From a checkpoint of a small transformer trained on Wikipedia.
Size: 13 layers, width 128, 4 heads of 32, MLP 256 quick GELU, 2.82M parameters.
Architecture: LayerNorm before each block, no biases in attention or MLP.
Training: a variant of SOAP for these matrices, 203M tokens, 6180 steps.
Each number is 200 + 30 x the weight over its row's rms, rounded and kept within 0 to 999. Layers, rows and columns count from 0. The size before them is the row's rms in percent of the matrix's.

# layer 2 MLP down (transposed), 256x128, rms 0.23, rows 21-33, columns 0-127
107,175,235,244,244,229,213,197,180,226,216,173,204,177,232,165,229,150,224,263,232,148,172,138,199,199,216,172,178,160,167,216,175,260,185,228,247,241,225,239,152,177,210,186,169,199,248,169,209,217,207,194,176,214,188,150,205,175,173,179,217,234,213,254,145,153,215,195,142,183,226,266,181,194,168,228,191,188,240,139,187,226,208,164,174,208,177,230,199,182,203,142,222,192,229,190,228,187,183,221,218,164,209,193,172,213,195,210,184,234,206,158,171,237,199,212,142,194,173,139,191,209,208,160,188,202,176,159,209
114,199,193,222,203,302,143,195,224,190,182,237,196,230,206,227,209,176,184,198,231,146,186,220,141,166,200,184,253,191,143,183,181,176,196,152,262,201,211,204,228,153,193,211,188,222,266,199,215,193,189,197,221,241,208,165,206,200,192,194,125,229,179,251,185,224,162,183,173,208,227,216,192,185,176,300,186,221,171,192,197,194,164,149,238,199,199,255,191,186,225,154,206,212,200,191,184,231,193,193,254,183,189,230,179,210,211,199,183,184,163,141,140,197,232,198,198,145,186,220,182,178,198,212,202,191,240,219,198
087,221,248,148,178,178,174,206,194,183,188,179,221,163,212,134,228,194,264,158,173,200,210,208,196,192,235,201,169,210,194,229,197,172,186,185,174,151,205,257,178,203,233,198,240,199,186,203,207,193,128,249,207,200,184,185,250,202,192,213,123,194,168,242,220,193,216,204,205,185,179,173,184,211,200,245,174,148,144,187,212,206,244,218,253,181,193,163,144,175,167,232,214,242,185,214,222,194,233,224,146,262,239,204,278,202,216,242,190,240,190,190,241,172,189,242,189,197,197,166,218,208,165,152,221,191,192,220,243
095,157,224,221,286,174,227,156,176,201,211,200,233,176,195,190,128,157,151,202,245,257,195,233,219,196,186,250,200,186,150,199,231,225,191,206,243,218,201,236,226,215,196,197,234,191,192,193,195,187,178,200,182,234,234,220,208,195,208,226,159,216,226,234,251,192,203,118,217,183,188,171,156,213,166,180,202,193,171,243,196,187,159,207,180,226,255,228,148,203,251,268,192,228,188,193,169,149,215,188,143,208,228,226,214,187,216,180,200,214,165,202,217,156,226,146,213,182,175,235,224,219,228,224,246,221,228,200,156
110,198,163,214,153,239,167,187,203,154,171,187,252,191,185,182,189,162,133,144,197,137,214,165,211,157,211,185,207,158,218,237,199,224,278,210,240,211,180,232,122,198,198,223,227,174,214,216,211,148,151,224,183,193,204,208,173,228,171,235,178,208,169,173,153,244,184,176,228,206,224,226,191,248,170,178,190,207,182,220,250,180,235,218,222,243,193,163,203,186,226,185,169,193,156,135,221,197,202,179,181,166,194,189,202,191,162,182,196,186,225,220,209,204,201,238,195,197,105,211,197,209,223,237,216,165,238,212,156
108,204,243,154,182,221,149,240,223,231,212,199,197,258,240,233,262,205,162,227,205,199,227,210,121,185,171,179,175,144,235,260,199,217,176,172,170,243,246,232,192,279,216,206,231,156,172,220,237,207,146,195,146,239,193,173,208,246,202,185,239,205,214,155,203,205,196,166,173,247,235,196,208,226,169,227,173,177,210,197,230,179,197,170,195,196,265,193,208,208,170,190,193,164,212,163,180,180,182,199,197,242,173,209,185,205,156,206,271,163,203,202,193,194,226,224,236,195,196,182,194,240,240,202,239,231,215,183,185
093,237,199,206,200,179,238,212,207,179,155,172,200,194,163,150,168,205,146,215,223,274,190,199,185,224,240,265,243,176,204,211,174,179,239,245,178,209,192,224,187,176,192,169,180,187,188,228,173,198,213,205,231,206,220,236,220,147,193,230,203,145,220,231,203,213,158,206,206,213,223,229,211,197,230,210,229,193,192,228,181,169,207,105,227,204,138,189,238,234,198,200,217,163,182,158,214,182,207,152,200,240,183,160,211,240,204,175,217,226,219,175,228,169,193,208,242,180,216,265,253,172,202,133,232,184,196,238,123
098,232,161,184,218,171,248,209,186,187,186,169,211,226,182,217,175,185,198,217,196,232,232,228,209,180,192,218,193,168,192,114,214,205,174,206,179,145,98,200,195,205,176,224,169,164,174,203,157,209,234,182,217,191,211,180,200,184,242,213,162,209,242,244,215,205,244,196,191,156,196,189,218,224,161,185,278,267,198,168,233,236,221,217,204,172,194,144,234,212,107,224,166,210,190,206,208,177,200,264,165,199,185,184,197,198,211,198,141,194,219,220,225,225,189,218,161,166,164,148,200,219,197,181,203,232,179,247,171
101,216,153,199,227,168,232,184,280,158,195,181,209,196,182,219,237,182,231,220,226,219,136,230,187,205,222,243,203,166,210,192,141,170,138,186,232,224,246,217,225,220,200,189,220,228,209,234,216,187,231,177,176,211,218,248,204,200,196,174,181,194,219,166,189,250,227,219,202,206,194,173,165,176,135,245,252,195,191,222,227,179,283,168,210,222,189,149,229,196,151,191,195,165,195,232,203,131,156,216,246,223,188,196,241,219,151,228,246,214,176,220,182,183,235,201,196,190,238,221,204,185,225,213,180,202,194,132,160
101,173,147,164,223,199,194,157,221,149,220,229,139,185,207,244,220,231,150,212,167,220,215,222,209,228,203,213,229,188,187,196,229,164,182,229,194,183,221,180,165,222,179,220,155,205,221,171,222,204,216,236,201,223,219,241,182,184,228,198,178,187,200,193,198,223,248,137,160,203,173,171,195,241,217,217,231,227,270,209,162,197,200,153,150,156,175,195,193,149,145,216,218,143,219,210,230,199,230,186,215,155,217,167,169,214,209,202,151,179,206,193,174,251,230,207,192,130,151,164,183,275,252,188,163,227,184,208,176
100,220,214,212,219,184,204,192,248,94,184,208,225,239,177,157,213,231,264,176,199,154,207,162,226,214,182,218,179,214,156,231,215,185,242,187,236,198,212,227,188,175,205,198,239,179,167,195,222,211,186,218,231,207,233,208,225,190,200,154,258,184,171,201,173,206,133,172,157,220,187,154,193,216,202,224,165,181,258,220,192,195,142,167,195,215,113,211,187,220,232,180,130,160,159,179,173,150,223,211,215,207,191,177,171,183,209,189,174,205,222,190,205,243,221,209,196,141,227,178,171,195,213,237,146,220,206,223,164
101,246,186,223,203,208,164,204,222,215,260,219,201,195,232,179,190,174,125,186,215,160,165,226,242,264,207,195,182,216,180,222,217,206,185,147,230,244,230,196,235,208,206,173,205,262,232,206,181,185,214,216,176,219,223,232,187,197,181,228,142,163,163,169,152,248,233,211,161,244,189,170,219,222,145,177,222,151,190,188,209,150,216,229,254,229,208,171,159,259,174,194,190,200,154,242,231,229,225,202,210,240,186,147,180,240,203,244,231,176,176,226,202,164,197,214,167,235,216,215,174,182,212,155,219,197,206,152,165
105,187,225,214,214,197,232,209,205,248,236,214,230,179,212,214,221,204,116,203,179,181,264,250,221,187,210,207,228,213,197,238,199,154,151,142,212,140,205,183,176,189,188,156,237,206,179,175,174,218,209,234,202,223,207,269,211,179,200,166,155,186,199,191,232,216,156,264,213,252,166,179,186,217,210,167,200,212,192,177,139,187,179,218,116,229,192,223,217,200,228,187,222,207,170,182,202,215,234,210,172,172,191,176,176,197,200,194,189,161,234,198,246,202,184,140,198,215,147,200,224,253,133,258,185,249,197,220,196
# layer 2 MLP up, 256x128, rms 0.268, rows 22-34, columns 0-127
100,192,230,183,208,160,249,221,198,207,209,171,222,179,216,225,215,205,191,220,142,173,200,251,209,218,255,235,185,207,179,242,219,231,217,176,194,200,226,198,238,200,265,234,221,206,231,183,223,240,173,196,159,223,260,219,203,185,174,181,150,215,219,229,195,233,152,196,183,224,195,218,223,210,249,188,205,253,100,212,158,213,216,177,173,145,193,197,252,230,192,188,237,211,147,198,199,189,156,199,188,187,201,224,204,171,161,204,185,181,228,186,184,189,241,173,250,173,194,85,184,167,195,213,202,250,187,213,224
119,183,191,241,228,243,219,199,186,188,240,236,165,205,212,227,152,172,163,235,229,235,175,233,192,198,165,214,233,214,191,150,230,195,189,211,247,232,230,171,182,211,125,208,154,211,209,204,163,200,255,176,194,212,168,211,152,185,205,179,262,257,238,198,213,196,166,230,214,235,209,226,213,137,157,193,212,226,259,168,158,256,238,200,168,225,232,225,245,207,238,183,179,168,190,203,211,219,203,206,262,182,183,180,138,206,190,201,213,158,181,174,231,216,198,148,215,138,216,231,177,185,237,234,176,229,181,185,208
105,216,180,239,154,211,188,191,270,222,223,167,168,229,192,174,231,192,186,196,205,176,181,168,250,226,185,191,182,203,189,221,207,232,223,219,176,262,244,174,187,221,145,185,167,208,205,189,210,197,191,198,185,205,211,176,212,209,239,200,198,247,164,244,159,201,151,195,191,176,181,216,272,189,199,237,276,167,229,238,188,226,152,192,219,162,211,190,125,155,200,231,190,226,204,198,252,206,263,204,166,158,183,211,182,182,176,158,123,212,191,164,189,189,208,222,208,150,196,229,212,172,208,236,262,213,230,173,251
106,153,222,181,174,185,207,195,197,241,234,195,185,192,215,199,211,202,220,251,189,266,166,228,183,207,156,163,204,213,154,150,192,177,144,140,181,182,197,190,227,186,174,227,143,205,213,214,195,233,225,159,213,213,219,165,182,197,199,203,206,150,218,202,250,183,190,256,185,241,177,186,262,233,181,208,207,220,186,260,131,240,196,209,149,233,219,241,216,203,186,234,148,165,243,206,200,197,169,159,214,238,218,187,166,190,138,218,182,181,145,220,192,194,205,220,192,149,258,214,222,228,202,192,251,203,144,215,225
088,164,168,191,214,246,134,173,200,160,210,170,238,232,224,262,202,254,165,184,203,186,174,177,218,202,206,187,201,161,230,247,197,161,212,157,195,189,198,230,214,236,223,219,237,141,221,164,180,178,177,228,190,221,205,208,162,190,187,153,204,195,230,187,184,238,154,173,204,257,215,248,180,185,200,206,253,203,167,188,169,213,203,211,221,109,238,193,244,228,222,227,188,178,171,191,209,240,222,203,208,166,211,218,204,170,234,196,238,209,169,208,193,207,238,255,219,199,159,218,166,149,231,268,254,179,203,179,147
105,192,209,173,190,249,227,107,202,199,215,210,175,208,195,194,196,183,213,206,169,135,163,206,188,209,219,178,247,237,244,212,185,215,143,221,169,236,229,197,206,242,175,188,124,204,205,166,239,214,205,212,181,179,224,207,175,234,172,233,225,189,210,237,212,214,202,210,224,221,194,173,207,196,190,175,143,207,209,202,195,230,188,249,161,241,217,254,200,214,209,212,180,185,233,237,250,201,193,205,216,207,190,208,109,203,173,183,165,265,169,260,208,212,183,228,213,148,182,140,123,218,177,180,177,163,163,228,178
090,172,212,219,221,216,191,194,197,194,164,187,182,232,184,191,182,236,195,193,144,149,176,184,196,243,188,249,216,214,181,183,144,220,230,168,200,226,220,124,182,211,242,221,199,186,222,196,192,148,209,242,211,194,190,177,176,216,241,247,218,194,190,197,140,149,184,120,175,217,172,224,186,222,235,280,189,143,229,178,237,169,191,228,281,209,197,179,177,180,267,221,212,215,229,196,169,170,162,193,266,167,171,242,169,211,189,196,177,217,207,226,174,157,228,209,227,215,191,211,178,200,165,190,216,190,241,203,244
095,134,222,229,158,228,205,213,192,208,190,206,219,188,159,167,192,191,168,215,212,176,230,192,208,223,197,180,207,238,208,206,229,250,239,207,167,229,186,160,153,170,247,172,193,164,171,164,222,211,144,187,275,182,159,210,149,222,228,153,240,167,194,239,167,225,169,178,204,192,188,202,233,218,155,165,165,175,191,212,232,255,223,202,199,191,204,177,155,201,183,189,138,196,234,194,224,219,250,200,203,194,153,279,176,167,241,181,278,257,211,213,235,212,182,163,214,157,177,204,187,231,195,194,194,209,194,229,239
094,200,242,215,132,166,254,220,189,202,203,220,179,263,134,212,201,169,215,193,173,213,197,187,198,199,190,217,216,172,213,178,163,201,139,169,185,193,167,189,163,208,186,243,143,220,173,226,214,216,208,232,207,157,198,198,147,174,196,162,156,168,215,215,133,217,202,235,212,213,194,158,191,207,209,242,219,194,191,221,265,228,266,211,200,227,195,159,190,229,223,186,169,191,169,211,166,214,154,175,147,241,201,203,181,284,200,224,139,247,170,192,216,261,223,188,236,175,231,186,197,167,207,180,223,234,231,184,209
089,244,170,195,172,198,225,179,208,201,165,219,161,186,174,232,189,199,204,165,207,150,181,153,211,258,217,224,161,191,182,157,225,255,210,144,224,222,241,213,147,203,178,252,211,191,249,185,199,218,194,193,169,193,192,169,199,197,196,176,175,199,166,188,224,272,137,166,194,261,246,216,220,192,218,200,243,191,205,171,169,198,198,159,194,201,118,239,246,249,167,152,202,130,196,209,204,204,192,211,239,237,168,197,187,158,210,218,226,228,218,220,182,182,183,256,178,238,235,246,213,161,207,232,173,210,228,180,189
092,168,215,241,222,173,174,243,214,158,190,188,216,228,191,200,184,215,243,215,189,216,250,232,234,188,182,201,200,224,214,179,198,266,210,203,179,178,193,214,221,188,180,250,146,157,172,232,244,192,161,195,220,201,177,154,165,233,237,220,179,263,201,200,156,136,161,213,201,243,196,218,208,199,184,177,191,154,243,175,195,233,193,235,194,155,204,237,211,136,189,187,172,177,220,224,233,200,213,226,212,254,188,248,199,265,261,218,193,200,157,191,195,227,173,193,136,164,186,179,250,144,203,172,268,210,204,225,190
114,181,260,218,151,174,222,204,205,186,187,252,110,188,183,191,196,182,217,267,243,186,173,176,212,190,193,249,238,164,200,217,243,197,186,206,170,211,231,152,188,192,186,271,171,162,211,150,177,237,231,215,268,220,140,208,187,226,241,189,243,169,212,176,240,215,192,156,235,206,183,202,168,215,248,195,232,175,197,215,222,177,201,151,192,236,152,197,206,245,170,177,189,239,188,210,226,188,141,180,182,194,234,218,123,209,222,219,221,182,176,242,194,224,191,201,214,219,237,166,208,158,183,208,199,201,206,182,226
101,190,210,204,214,187,216,182,182,170,193,213,238,200,241,161,208,196,143,181,137,165,183,199,180,176,215,188,172,193,206,181,215,196,279,221,134,178,224,163,237,256,241,228,202,152,197,205,215,179,238,194,227,208,232,171,199,205,157,213,221,175,150,207,246,219,263,232,214,240,191,221,149,170,197,252,176,175,224,146,249,183,159,210,247,166,134,206,179,231,138,186,198,162,219,247,214,225,196,219,218,212,176,204,213,173,222,233,253,221,177,199,157,208,237,194,204,188,143,201,189,239,229,213,208,234,185,229,206